config = dict(
    n_layer=8,
    d_model=128,
    norm_eps=1e-05,
    init='normal',
    init_std_qkv=0.0406,
    grad_clip=1.0,
    warmup_steps=97,
    decay_fraction=0.682,
    z_loss=1e-05,
)
Each number is 128 + 32 x the weight over its row's rms, rounded and kept within 0 to 255. Layers, rows and columns count from 0. The size above them is the row's rms in percent of the matrix's.

# layer 5 MLP down, 128x768, rms 0.0831, rows 15-31, columns 192-383
size [108  94  95  98  98 100  97 103  97 110  97  99 102  95  95 104 100]
[[139 163 162  91 139 165 150 176 105 159 116 132 118  73 164 165 159 168 143 128 207 127  99 134 123  99 173  49 159  89 140  87 105 145 129 134 123 166 150 171 132 122  62 142 144 110 121 137 116 119 117 147 140  86 109 133 128 125 120 173  75 130 116 142 132 122  92 218  97 122 114 143 115 115 150 132 205 154 197 122 159 100 143 150 157 151  72  79 147 133 100 165 163 127 159 127 111 101 103  98 145 122 173 127 136  86 137 137 162  69 147 132 122 103 142 132 128 127 100 165 101 156 181 115 108 158  86  84 116 113 143 104 122 144 106 166 166 113 119  58 141 163 159 109 119 131 115 154  68 128 111 151  89 151 156  74 126 142 107 124 140  98 135 213 115 127 130 133  87 161 129 169  95 175 157 156 168 111 150 150 153 139 155 126 215 103 153  91  89 117 113 101]
 [101 169  83  82  69  86 138  97 149 111 119 107  96 137 127 158 142 169 170  86  84 165 120 117 109 129 134  86 105 123 132  94 153  95 164 111  88 143 167 136 129 153  83 127  74 110 144 144 124 143  63 134 115 150 123 123 170 122  99 114 173 168 117  65 118  80 133 158 108 125 155  99 157 168 108 147 187 157 115 111 114  98 134 176 142 134  53 140 128  87  95 161 137 173 189 140 121 147 143 165 148  97 164  91 175 137  69 120 161 104 182  95 109  89 118 112 142 148 132 150 101  81 150 135 116 110 127 155 128 154  73 114 102 113 130 144 143  90  55 121 142 149 148 123 132 180 110  74 113 133 129 184 163 131 145  97 186 132  72 100 141 126 158 171 164  62 120 181 136 106 160 166 125  95 131 201 119 136 149 108 143 151 147  95 131 190 131 162 145  80 114 137]
 [143 147  92  88 105 151  88 142 162 106 107 136 100 143 113 163 129 126 140 122 156 121 136  95 115 129 142 139  92 104  95 208 230 165 152 137 165  99 150 167  68 156 142 155 104 130  76 132 124 112  83 188 116 102  82 145 110 103 136 135 125 144 133 152 171 111 130 130  92 158 162 129 123 122 130 121 108 147 120 111 167 146  71 188 166 128 114  77 135  94 153 119 172 148 173 136 170  98 102 150 157 131 184 129 117 176  76 122 114 126 154 144 128 134 136 129 110 133 113 100 188 162 160 113 152  63 101 107 146 138  80  76 130 124 136 129  84  35 147 105 119 151 179 152 104  93 166 131  97 180 112 111 125 122 115 198 149 117 137 119 114 160 113 152 145 134  85  97  88 113 181 164 196 155 144 120 142 137 170  82 128 154 105  69 197  78 140 141  66 180  91 138]
 [167 109 116 118 103 135 166 141  95 124 149 133  58 121 129 185 104 171 134 125 130  97 135 120  64 107 100 144  73 133  99 110 130 127 141 116 109 135  92 199 198 103  93 116 145 112 150  90 116 134 130  85 151 136 119 150 175 173 147 102  83  94 120  81 125  66  81 131 145 148 159 104 116 107 119 119 164 154 113 163 139 176 158 120 131 124 100 149 143 127 120 153 150 147 182 151 187 120 112 152  82 134 119 133  68 142 143 103 176 106 117 103 149 142 150  86 114 136 157 102  97 121 162 141 117 113  94 205 161  95 147 135 133 128  90 157 136 158 164 137  93  98 126  69  94 140 161 111 149  72  70  84  62 141  81  94 165 144 113 177  87 141 184 166  65 114 125 148 166 110  65 137 136 150 116 147 130  96  98 101 128 113  62 170 112 139 149  95 151 140 153 114]
 [158 203 135  93 128 162 211 180 149 139 122 117 152 144 124  90 134 122 119 124 210 137  64 109 116 128 151 100  50  81 142 126 118 117  96 172 128  86 100 140 147 123 188 135 155 167 176  66 100 120 119 115  74 145 139 130 142 124 164 136 126 155  84 106 138 163 150 153 174 124 145 124 134  53 117 116  63 128  97 129 139 106 161 130 123 152 135 130 105 105 121 122 130 171  72 117 127 142 167 106 129 128 104 127 110 139 115  93  77 161 148 143  83 133 144 155  98 109 179 152 105 172 125 132 125 141 140 101 138  97 109 174 124 130 201 103  31 145 152 112 206 118 151 111 121  97  62 111  59 125 140  92 116 139 149 128 157 132 123  69 185 137 142 122 113 109 173 160 154 102 144 149 120 145 138 103 184 145 100 117 124 104 118 169  61 123 112 141 118 152 124 101]
 [122 116 112 101 153 130 111 134 150 147 158 167 154 183  95 134 154  91 144 139  57 183 153 144 110 110  74 134 166 110 162 172 113 147 181 163 152 109 122 151  82  99 188 171 121 137 155 137 131 100 167 172  98  88 114 117  89 119 131 175 106 119 142 118 142 101 124 101 162 148  68 142 172  89 145 120 167 120 146 135 113 173 122 150 117  81  54  92 149 168 138 160 136 156 139  72 152 134 129  90 127 182 129 113 118 160  90 168 120  82 128 120 125 191  85 123 160 142  88 174 134 174 112 126 171 166 128 109 113 167 114 134 176 167 124 196 150 110 169 108 129  41 106 116 109 182 162 112 140 130 155 139 151 113 125  79 102 109  92 190 158 124 134 112 171  94 136  92 126 111 130 151 140 163  85 165  72 129 139 105  82  83 105 145 145 161 184 166  86 163 135 113]
 [150 123 111 148 158 157 110 136 102  70  81 123 117  73 103 143 174  87 134  58 135 119 121 138 142 140 127 118  79 142 144  86 126 117 116 126  95 146 208 101 193 148  90  97 141 132 136 140 103 103 126  96 124 102 141  96 109 110 153 168 124 117 204  78 133 115 146 136 119  87  92 136 127  78 109 111 124 155 114 152 146 150  85 107  93 159 105 189 116 169 135 152  94 155 109  98 150 144  81  90 120 110 131 118  70 116 139 162 106 144 129 114 188 134 133 102  66 163 161 156  66 201 100 118 147 133 128 104 157 167 113 119 120 161 138 105 128 173 146  59  82 113 111 105 129 144 148  71  70 126  89 127 162 101 147 138 168 138  75 153 139 168 149 132 105 151 193 165 134 149 171  95  78 115 104  90 138 107 140 179 178 155 117 139 113 106 103  92 144 148 140 147]
 [161 108 155 175 147 100 143 182  98 173 190 153 139  31 112 150 136 163 157 122 106 185 145 111 101 109 107 123 106 139 123 122 158  98 122 177 100 134 106 124 112 107 185 125 138 117 159 164 149 142  83  99 118 151 157 136 139 156 205 105 124  97 200  68 101 104 121  87  91 140 117 135 144 130 102 136 111 152 164 128 136  75  91 128  72  91 191  88 158 153 191 141 189 161 126  95 107  94 124  55 127  82  75 105  97 130  92 129 152 113 111 165 141 174 161  77 173 116 116  86 188 104 116  96 124 125 143 158 171  69 155 130  95 135 148 141 110 154 148 132  64  84 133 120 153  66 123  90  84 184 133 160 113 127 135 154 125 139 193 164 146 147 110 164 133 113 150 112  78 131  97 206 131 124 200 130 129 164 149 128 207 137 144 116 106 161 172 146 129 124 136 131]
 [ 84 112  96 160 166 126 138  97 149 178 119 107 156 160 106  83 172 143 129 124 138 125  71 119 170 182 155  76 106 151 139 119  91 108 115  97 144 160 106 156 101 133  74 183 134 143 103 107 117 165 130 148 125 106 189 107 163 107 126 195 115 189 181 120  95 190 105 153 139  94  87 112  91 170 193 181 116 145  75 112 112  75 165 100 115 185 184 134  39  86 120 144  89 168 129 125 136 153  97 140 146 114 143  68 212  79 199 158 181 185 132 191  60 141 125 111 131 142 131 119 144 112 128 161 142 140 103 153 134 114 178 152 121 110 159 139 116  64  58 168 163 186 130 183 155  96 141 159 129 168 126 141 195 124 211 191  86 116 130 128 116 138 148 121 147 107  74 195  67 164 100 122 126 110 119 143  63 154 132 135  46 133 112  93 141 166 141 138 188  93 106 125]
 [139 135 157 127 183 105  86 104 119 136 197 114  63 140 162 132  92 158 141 159 116  76 194 138  51  81 149 120  86 121 180 102 131 136 185 117 180 122 117 174 151 108 108  88 118 157 141 120 123 135 152  80  98 118 184 227  76 113 188 136 142 136 137 115 183 124 132 148 101 152 161 166 119 144 164 107 123 118 113 165 197 157 122 107 140 154  96 130  94 125 147  91  91 174 114 107 195 132 201 115  74 111 165 165  89 138 188 118 154 134 144  99 111  89  50 116  79  99 113 164 155 128 133 149  71 121  74 101 127 119 114  92 133 135 155 110 171  98 145 145 100 155 197  97 151 163 136 134 151 106 191 173 150  80 123 151 122 111 143  69 105 159 138 156 111 147 168 168 135 181 159 113 107 158 100 155 106 110 161 131 151  97  98 137 115 106 183  96 126 139 114  78]
 [176 120 112  77 107 157 135 202 164 106 142  85 148  84 141  99 142 171 164  99 144 171 125 104 154 137 165  37 118  97 138 120 149 134  94 138 109 107 150 120 143 143  86  96 138 131  99 210 179  98 139 122  91 139 141 121 147 140 121 137  93 162 146 169 191 201 138 127 127 124 101  72 111 145 104 101 142 143 129 146 153 193 123 166 114  83 152 147 208 145 167 103 139 157 142 164 162 152 112 129  91 128  77 169  66 117 159 176  77  94  69 129 146  99 144 153 132 101 108 144 153 166 190 125 158 114 108 106 136 107 147  96  99 145 142 129 156 108 147 126 131  88 164  84 185 116 115 125 103 187 108  80 154 143  72 172 161 125 118 116 104 122 140 120 150 200 158 145 126 194 119 152 134 131 194  90 123 159 224 135 134 115  91 105 123 127 130  91 151 151 133  97]
 [176  86 110 115 121 113  96  84 124 146 102 137 143 107 105 170  67 134 175 133 144 112 102 163 110  92  72 121 184 114  93 158  98 102 127 128 115 110 142 132 132 186 153 120  88 168  89 112 129  98 113 141 131 124 125 140 160 198 135 129 102 139 134  31 140 168 119 131 123  99 168 108 131 175 115 178 141  87 185 151 132 118  67 144  83 110 102 112  87 172 200 162 129 139 124 138  83  88 113 145 118 150  78 128 154 159 102 122 134  95 153 175 128  97 124 103 123 175  91 135 143 173 121 111 142 138 165 121 151 132  82 132 195 193 123 164 148 130  43 169  98 124 144 146  90 141  95  85 132  94  98 143  98  72 148 145  78 106 152 106 164 128 130  78  73 124 109 134  98 122  79 120 174  87 113 144 116  48 123  91 119 124  72 155 146 136  77  88 171  97 119  77]
 [126  97 108 106 158 136 138 143 129 199 112 113 145 178 144  93 119 117 127  39 122  96 156 141 106 148 143 106  80 136 109 175 117 133 186  97 153 185  85 146 141  85 115 145 146 147 119 102  92 144 159 107 147 153 113  85 132 123 132 109 101 119 162 113 115  95 144  90 110 111 151 175 179 149 100 124 187 150  87 124  88 122 127  78 202 134 120 167 145  71  96  59 167 182 142 173 140 163 160 140 103  97  99  74  78 169 105 115 174 180 105 112  80 118 137 147 154  95  95  94 115 138 104 167 156 146 164 179  83 190 142 186 134  98 125 138  62 114 128 107 155 170 118 162 144 133 107 107 130 104 120  75 123  97 116 110 165 112 141 129 112 126  93 183 199 150 112 142 166 133  81 128 128 127 158 142 119 129  75 128 103 162 159 125 108 150 102  51  66  68 160  87]
 [125 115  99  76 135  87  53 138 164  81  84  69 121 147 125 102 148  90 137 161 146 113  86  93 164 125 118 130  61 108 127 109 112 116 137 168 154 141 123  93 108 162 102 107 140 154 132 157 112 170 173 128 104  96 162 155  77 135 137 120 136 137 114 107 167  76 124 186 112 174 140  72 129 132 122  85 136 141  96 203 111 128 181 156  66 131 115 135 149 190 115 161 107  45 205 141 179 154 139 125 176 126 152 149 121 140 166 150 103 187 106 120 118  98 101 104 139 110 141 147 105 148 142 118 134 127 142 138  97 184 139  92  98 151 184 134 149 132 140 128  94 119  83 140  93 116 147 106 156  86 119 132  63 166 104 152 128 109 140 176 166 155 128  62 118 118 100  87 124 127 164 125 192 125 112 168 120 144 147 114 163  90 163  50 120 119  96  79 104 112  76 129]
 [ 86 177  98  94 116 125 120  71 154 173  85 156 148 162 145  88 140  95 166 156 127 109 140 116 168 146 179 114 213  93 209 123  83 123 121  79 140 134 128 136 167 215 160 179 145 140 137 105 210 108 183 122 119 116 122 107 164 144 161  94 110 102  70 158 115 173 143  89  76 160 175 121 162  90 111 100  88 182 188 215 149  93 169 161 117 137 128 127 140 101 147  80 140  88 155 119 176 122  97 117  89  88 154 237 116 108  99 113 146 102  86 158 122  62 133 150 133 227 133 159 127 169  91 183 109  79 106 118 187  72 120 141 131 122 144  70 142 117 189 121 124 142 127 185  96 109 150 134 119 205 104 153 108 149 208 146 146 172 153 109 112  94 193 133  51 144 146 113 157 171 179 133  96 181 157 135 165 137 172 137 145 102 146 167 148 138 133  99 134 143 101 136]
 [145 170 151 145  98 165 130 127  72 149 139  65 149 169 142 133  69 146 130 136 116 100 121 131 159 124  96  85 120  85  98 136  98 190 128  66 137 142 112  96  97 112 101 114 170 132 142 111 123 145 121 149 168 116 123 103 183  98 194 102 172  77 144 175 106 127 165 147 161  91 109 145 131 209 141 122 108  82  95 114  81 110 104 140 136 149 140 136 133 149  93 157  86 191 150 144  91  90 109 160  51 165 130 112 121 115 122 152 184 105 202 121  90 155 132 135 117 162 166  82  99 135 167 127 150  97 190 149 139  90  90 139  96 127 138 169 100 143 144 155 130 134 102  96  98 123  70  99 194  84 173  96 153 149 146 142  98 145 142 116 115 171  76 137  75 132  89 200 132 136 130 128 131 146  69 170  84 130  65 115  88  93 104 100 111 151  99 111 143 131 139 178]
 [190 100 132 153 144 118 191 120 110 177 102 146 120 126  94 151 113 137  93 120 119 171 109  75 127 105 100 185 114 100 137 120 196 144 129 156  99 102  89 186 117 100 149 154 145 124 127  89 107  83 193 118 136  67 159 143 112  61 154 164 132  97 169 159 134 140 142 139 117 120  51 129  98 137  95 151  74 145 118 117 178  78 140 132 115 126  97 109 111  96 134 150 181 163  76 136 186  98 147 146 104 107  57  45 133 136 118  95 159 151 184 138  63 126 161 196 130 104  84  89 172  81 113 100 123 152  86  77  91 135 162 177 117 146 147 167 110 123  97 166 165 100 169 119 133 124 128 117 135 137  98 169 126 176 106 137  95  93 202 139 113 113 130 174 175 167 114  95 142 112 131 115 110 142  99 136  88 126  45 130  74 120  68  88  96 143 105 103 149 155 106  66]]